Weights of a small transformer language model: 7 heads of 64, 75.2M parameters.
Each number is 128 + 32 x the weight over its row's rms, rounded and kept within 0 to 255. Layers, rows and columns count from 0. Numbers have three digits each. The size before them is the row's rms in percent of the matrix's.

# up: layer 12 MLP up, 1792x448, rms 0.0577, rows 541-624, columns 0-31
# down: layer 12 MLP down (transposed), 1792x448, rms 0.0416, rows 541-624, columns 0-31
up541 107:094089121097196125149072125104149093181121088132117180097133135149171148134131125124059075148117
down541 095:146135050124100105106140148118163163153201159165106109123153114086152161099170224137123093097135
up542 103:103134149119119103121128184101158123125142149136110136103183161112092135138159143122155088115106
down542 103:127103108105156119119141102117130142127114130099142114162108104114143109103136145056148085140116
up543 098:138120113120169122150105106153166090136155125153109123155159107116111143107133103102125099142133
down543 096:120146093065163183120142120112113147086103188105119095090158166134144151107130141098153124149079
up544 106:134102139111098167098151148118089100145100137091092151142083148198135126121167132104099103154062
down544 106:116123115130154146152162121089136111100130158110153163160153104112135141124112070130152107114123
up545 108:130141127085080113149127115131167044148104072170088119123174137121132145124141121140116108125123
down545 110:167148093145183162209127124129103083059098138149124167125141092182061149131121087055109113127116
up546 094:137087169151186133128169078138161126115108099180166092128135153135135130114095130152144079141155
down546 095:115172144058115117052118112132134100163104176119158094214143077081151098120170092100088197095094
up547 099:144123136139106123168105088118161170165166126140114134150099131080062134065168117141098173138207
down547 098:126117089135125172059116178099095116133104123074151162137154170131165099172140132138115161139054
up548 099:163115173140131070074104142107130063135175141083178132088158129163144181148109108151123167126076
down548 105:129115098091131180138089135100131127116159165126107096181166120178136080146159144120116123180181
up549 099:106092113094150108060133175109132126118049079099180098167167166113115159127189158111148128144107
down549 101:130090073169142112115130165106158163095104128163112146102180082093102131138129126110140089097186
up550 091:134134154158089109152076133120102142132109148143126092135111184082116138147162141107092160219123
down550 096:073118134114070097093125153170110105179173110104162129138129083123134079169095151094170136098122
up551 109:110116091125078161077157118138151148159148127172134145140106158161137189153115168141096136120158
down551 105:181162184171135081131177141107125125119156160138099136122127132165172158174135187075142061113129
up552 100:142092145130085054118151138115156089162133178112087129108125179137132108071140187151077180124129
down552 097:130132079120193163098118118140115155079113096167190102142122147081106106108098155162162084125146
up553 105:180095122080142175153105097104098094152097117092112097089106135097150127132120127156123074118106
down553 106:120079107157091159033176117084145096177107075135099090087140095155163113100090099121190146168094
up554 099:166128114024172101087121112083145125167169171145109137098117122198136124103128129042076087122146
down554 099:057131198128133057164094148098108122106039118115134137189125104157169102133111128128125054109110
up555 113:135085082149149103116123112128195110179108109134119103159101172142093128125130192062152119134110
down555 114:144100143094122167106115243172127154112142087136059110087103121147147076126109097112113140137101
up556 093:127116150146152093164141131130123116110143125106107115130125144118082085121126156046136165135114
down556 094:113130127150126104108132084127126098141127163100105136118132091109117164128138126071080110109147
up557 105:180146139041128100106058175187211148104091075161170063135059113123166141139105160177084112122153
down557 102:121199179145128101158134089131129101134134140084157128146078118075088100137123162205111131095090
up558 101:103107108126170115128119175162160083100131112199155120171120100125158112182102138122152132150135
down558 105:083117150142123124143137100132168111142153141077085166144153153161119149126112097121118172176081
up559 100:135065141134086124154145071113128089162092119135110130138152063078129157094121186170133117113120
down559 097:162072118160103097114119151162153121169171116099161146097135110144137132182092055163168131222076
up560 094:112089105128095150140094192159098097146143129132075072182158083100166117151126131146096105116144
down560 086:114170154138143121091146097090193129141105121115195156091093132148093148155183141114084124143153
up561 101:126158092132206066108128162167095102135095106136121108230151096131167094139115150107058101169191
down561 099:057162125107130115116085156083159133186124163073200133101136118202137167137105151131116139159109
up562 086:103162123143208109140159156181076133154088187090161065130120076104143141157198105120135126123142
down562 091:118106189182113120142130163125183160123172166101101110163097060144105122133073150131117101124115
up563 095:130158151120183129149124054176177087105189084164112145093084119132153127077124190118123139094186
down563 092:137163138094153130120120098082133165130120082143148149046125156127131147108186137167118137133137
up564 106:144139143123133096095148138119155166171176169108151096153109143115130070133168106091072109116117
down564 108:157098115140177186115145124083117104134100142137224188142084179083039075130155086157120101098076
up565 100:119124129127160111141093060151133118095165162134144155171168133135207103110129103115085127123090
down565 095:107197120089131097145179146108082130137127156178107138127127143153123151110137168067091119117118
up566 116:173119111146128110087141167112099074123110152122129099166146136116120225121153179126162123119129
down566 110:091097080153141119161125103077124149137090160203150155143151124079080195125062119142160141130129
up567 099:079128142168234129003165179172151146129099184108163151110138122153135116200167099111085080156210
down567 101:122143180149029096119137148178090138097074122134107181125146162096086119152104123090144158172121
up568 102:147147146095115109166112108099139127105098133051165150131132130145095128137172095071066142186113
down568 100:078068112131115115113113104138197131099129092155109096131106109125131122157128161194085199147161
up569 086:141118119154159101123150115145122104151116051132133148137115096117090106105206150161070102125164
down569 086:094143149135198090120092087143112114159139144102124130121118123142162129170079123073094066074098
up570 093:126142189143167100151129116151120124133138160119118109151168108110125165122109117137147154162154
down570 087:116121129120168136105163108125118108133166098150088096113094116030163119141085178135171120113075
up571 098:112048083138137076116142135100125051187157139134121103163149141098162072135167180102155184135127
down571 098:120152096148104152172129120134163167150142063121093135133142106190105107100110097148133199144164
up572 101:137068123055141129094148206098153087211108094118167121085108151154118120180120181119094170166069
down572 098:158133111120119170161129115182135140146195105111152142192146115137184108138151122183135095134128
up573 106:147141196050131122080101095143156111132087065152120114137093080147130123142182166142080126179156
down573 104:096104102158199146097102144141110157135130093130147118138115138134137100142096099066155139099124
up574 104:118166193071157099149095126238106127155126137153153132110103124111096148150186181053139114152101
down574 102:159175157187132121131143162111133134105174090143119118149070094148080178099143153156154135082136
up575 099:126179116139146135124044064094142146114111140095153142131128175127173106132153056141150142143192
down575 103:108097151117177146101077095111153116169132113111175110120123127161186137115136089172139115140138
up576 097:144136122110168140135179114116135083148179119102135105135110124155122122127122143143138062129114
down576 096:150119098142126136122150089150069148125126095091116073152150094140159100057090127114161109126095
up577 100:132107094082133117103116112164100141181138151092145134063089150149105209118187185106076146122107
down577 102:147128109168124105096133096147071114101097126150116121120156138095165114156109171124162129145179
up578 107:106130131113119182075115112119087162138135143116099082113149079138139140104118122054052148128163
down578 102:124147080123135132166133097126175125113092161157073164113146168154097123147104171145136083113112
up579 100:102152144128100071109125112129144134094149078148182131116109189144084111116118114134131099118184
down579 094:177118161143134141121161114158150114104151150094104154119133082123147119143148144118107113104066
up580 101:115093118124139135147141098143095142175110142102127102074124131136097143073142111155116201144151
down580 098:103131094141153130134083152172175157120113076127177138104149085080150123157113128124157082121118
up581 102:122118071109138097150142092134175144087079111119111134131122132131172168108092140089141085155103
down581 096:101167231156092109109116067120160117059163148110128164142145176095152149084097186106154147135137
up582 107:150110138146175090107174049141170122121142113143129123109109155135166147130123167097073076129097
down582 107:106098142149168139142146113082112122180042138138124178171143135098153184107119077134129148167182
up583 100:123059159128123175074145147128088139115127064177129141125074114149153154131086134149140189121166
down583 103:140152155144188133158157070123126096106102018161100098104161153122127134075161176096094101146152
up584 104:144159193112098072057106132121111109141138148080112114122154145135118164124195147072103125135109
down584 106:179151117123114156137169155075115150123159101135115156080152116186098062146128218118137099133133
up585 100:136138081185202077134132099098131105136086080144134134119128144154140139079113142103131092127095
down585 099:101080154161136085147155106132154101141158146078143143162131151053134078100162121155088154156110
up586 095:143109136052167119105064137193102155193094157093162167165146132130123232121145111101127142099116
down586 091:142091157183081131122152186150119082103120168157117140114195122157130169158098120172105114147082
up587 101:171117172123149084109150128143187138110124116094185131078123103084089149089121082169136123135145
down587 097:140155104055065122169110079238117181118110132132107074146168092150193095120117152111173080150135
up588 099:117126186120141152125142087107171135124124169186115134123087149067116171136137149162134143135202
down588 104:154103139169120164126123058140107078092095178169119109093156109082167120105155116093213144124108
up589 093:148116127124112148099105146122119124100140156109100087166072141052095099134113161116108121118115
down589 091:117173130109108129154155110107140083126148144091187118157149155093124128178151147147088168130186
up590 104:195110144098140112088107070103148104086177152105127142130058127190151179095128149148128125226135
down590 105:103110166145187153083103134137110171158082181113159075103104169112117113186154137115110174164152
up591 097:121086119095144140113139160119130158119129125078128117098164159153113181128173129091099131118222
down591 099:123124117169131135112114123049145099118128135147124164109127115091114127129148144132185100095154
up592 102:103126121129122134129079121143134123105095111144149141114095112075117145112118147106133117080127
down592 103:111089117101192153180106126167120131140134191128164141080137161171115124163173133169142219074141
up593 097:135109130144187151084132136099139091152148062120094152113053186132120177088140182129129132153114
down593 099:110104162173089123082157145102138143119147123147139135092140082100180094171105070143144072116132
up594 098:146068154091142140084115123090131102150079103185174076175092179099085158154112185195087085123132
down594 092:121159125123091080127156123127165141142128141071114181154170158172154129136135132158132159124125
up595 104:214109122136156155112127154156105073140158102097140148114131202121097200080090160067101095134068
down595 107:104118107160080164184115139106114162157105151056159131136166155087199131127169097149141105134152
up596 104:121145137081106189123098098133150138115094121104151100126129126130123129099142121094098186197157
down596 104:072168114188106162129127114098149148118080101134125146064158111112144084194103152120113184131188
up597 095:116149150124132115073146172122199161118096076127217131127156172093109178161199161072166144149191
down597 098:116164140140169075096163164150098159149101106185110163145146081093151125126080099166110034118106
up598 097:126057095122166153086126082062150105111093118151161123224076122122151117138125157138149120179111
down598 096:171090157037139144130081112119143110125165109113081145083092105125171128101165120146153084111138
up599 089:147195141150130117098141130190170143168189163099143079086148151179090180096126077181128099122150
down599 083:159170155105127113132145128058128127143102107094139085109174109155148128163163112118112129120145
up600 100:147099167203184137162116128111121187128057059120177147125136141125117142198128081145092104143155
down600 102:189140110102202157149107108147086086071140097090094086166147107130129101148164183060137132111115
up601 089:146107109091144154149089154128137173178104160035186083199136108126133078166163157124107110162123
down601 095:135070086177192145140211186118181142128111125178168109140161108083092110108204132165157105118107
up602 113:125120145039182109174073083136176164104104145139067132187137149175172140171128103084120141163103
down602 110:123171143109079170143115084083120141166088085152066148115135158097128109100093115063164119146100
up603 100:118073112121104103099140153123155118152188125150135122166109155127178145164124192078140093153073
down603 095:109175085107125155086089132083087124165094092160118142120125126101094162108169126158116124139129
up604 103:150134163071148120153124191197110132154096179111074092142097119107161100160187163111151158123095
down604 101:183070151189112098073136135152166178103146048142091135188060090115104123181141146123024082151123
up605 102:125128098128127161126148115175127133116142144227114090182070091125177137085160141095118125148144
down605 104:135131064161179150182125133130100157111093093174068142159079127186081130193132099100122120191111
up606 098:129072141110123145136101129187143110086150097099115147163125162115131144142100126124134163112160
down606 095:208108124231111061117155111116118151082093064098098038093190085141147090101171085103090067148159
up607 098:119101086132130096098097092187120119131169094157141109172118125108105181114076159151146138096105
down607 088:132130129109120178158071132076110201101103128100134127074107170166125144133138096104163123162104
up608 107:095138114136067155082164102127126100134162057094148143152109095149114167141180129104127104170179
down608 104:162111126114121116205163093163124194107161096079101091133157102142090150110099104068112157127131
up609 100:151108088085180094107079111129142127100156126097102085132079098113090115141101133113095135123141
down609 097:129155107193132177198085138171142165104100108138171128136153141124137091090098111123097165205143
up610 095:157100148096164111138096108111153131133125114095104089146158137140155183074099091141091098180135
down610 098:112127087112149161198147108086158174130141174160084136093229122100147151110115091106145126152125
up611 093:120104166141179170084140131094155091098090112106162100116119084144087142144122111145094154136043
down611 093:169098125151111126113155117106170155114122090186135130139147175189117101128117176121151099164170
up612 104:136114175110121062134108126167094101117131126121106096170139081091126126148130133163163141145130
down612 101:144152135128175131103129072120180132105152063127148077123055111135161105141133152163114186129179
up613 097:138136173066151136126040104139120134110114198077112136152101111089164126164145168149112186130106
down613 095:142182120139118138077169189052089072124099115165207122098146138189120122138097087117109129148095
up614 092:191152132172175144089135079139185128099056095164155107165156116093136171140086110122070094112171
down614 097:110082126112110151144094097158131156132184081139132097138163123134093137106122165139152115148138
up615 103:110026095122119072159120171104134097134152115112220097112104106169168145149071137123139104180127
down615 105:058158213137148115110155103126116099138151111173112156136121140136118161167145198101129095124181
up616 089:192130104125121109097141097176112146138115167180160135145143129135111148105178106134082101137129
down616 089:145143177082104096071142095124121089112177151062137108113156103096115134118119158184107101096145
up617 103:159147138174160097092140114175112169152129087176169090150124182101134123134185115156115078116056
down617 107:127139097089171214119065174107158164137181170112112157130151117160147157138114098081083093153159
up618 092:133127162168164090139135071154123138108157049192129125131114125096124148159127096157139129108096
down618 093:126152128075157064078126124108190131148112176102156145139167148205143121087137115085084109183137
up619 100:160102138144086148156059071151186130116169106111142094120154100137124170134120138173109109143151
down619 100:106123078124110098157092184164134135104156175114111148048104067155075114193179118096103099172083
up620 110:097156095090098107182036112169109138130163164104162108100118106100131151120143140114144153133136
down620 110:134123125141193119160121119173123146088097200165093111144156090151065156099106144070154158148123
up621 094:145115158121088059134122163144143157152098164134152091126116104133146159103167116135149157113133
down621 100:059145158089192131081213157109124143173072141151151177145156079144106092100065112125151114154097
up622 100:189113192095095111162134107136136152129117095156117084160161093144158136121139127080082131140158
down622 098:103140101145103139144104147175121124080152148089150133044175159172040158118140170101139130136092
up623 094:141154150143106095112139182134173123126207133122133113141135091073124135100197151131049084133164
down623 095:127150117139125176069088094168132115128097090126165105160120099149100113144087149079157130128102
up624 094:126092104113132068073116124181121082125135137108113148093161142159157133127139143089146090126149
down624 097:124136115163094121133128090134076170143130098103134112130155154067147087145125163126108141141127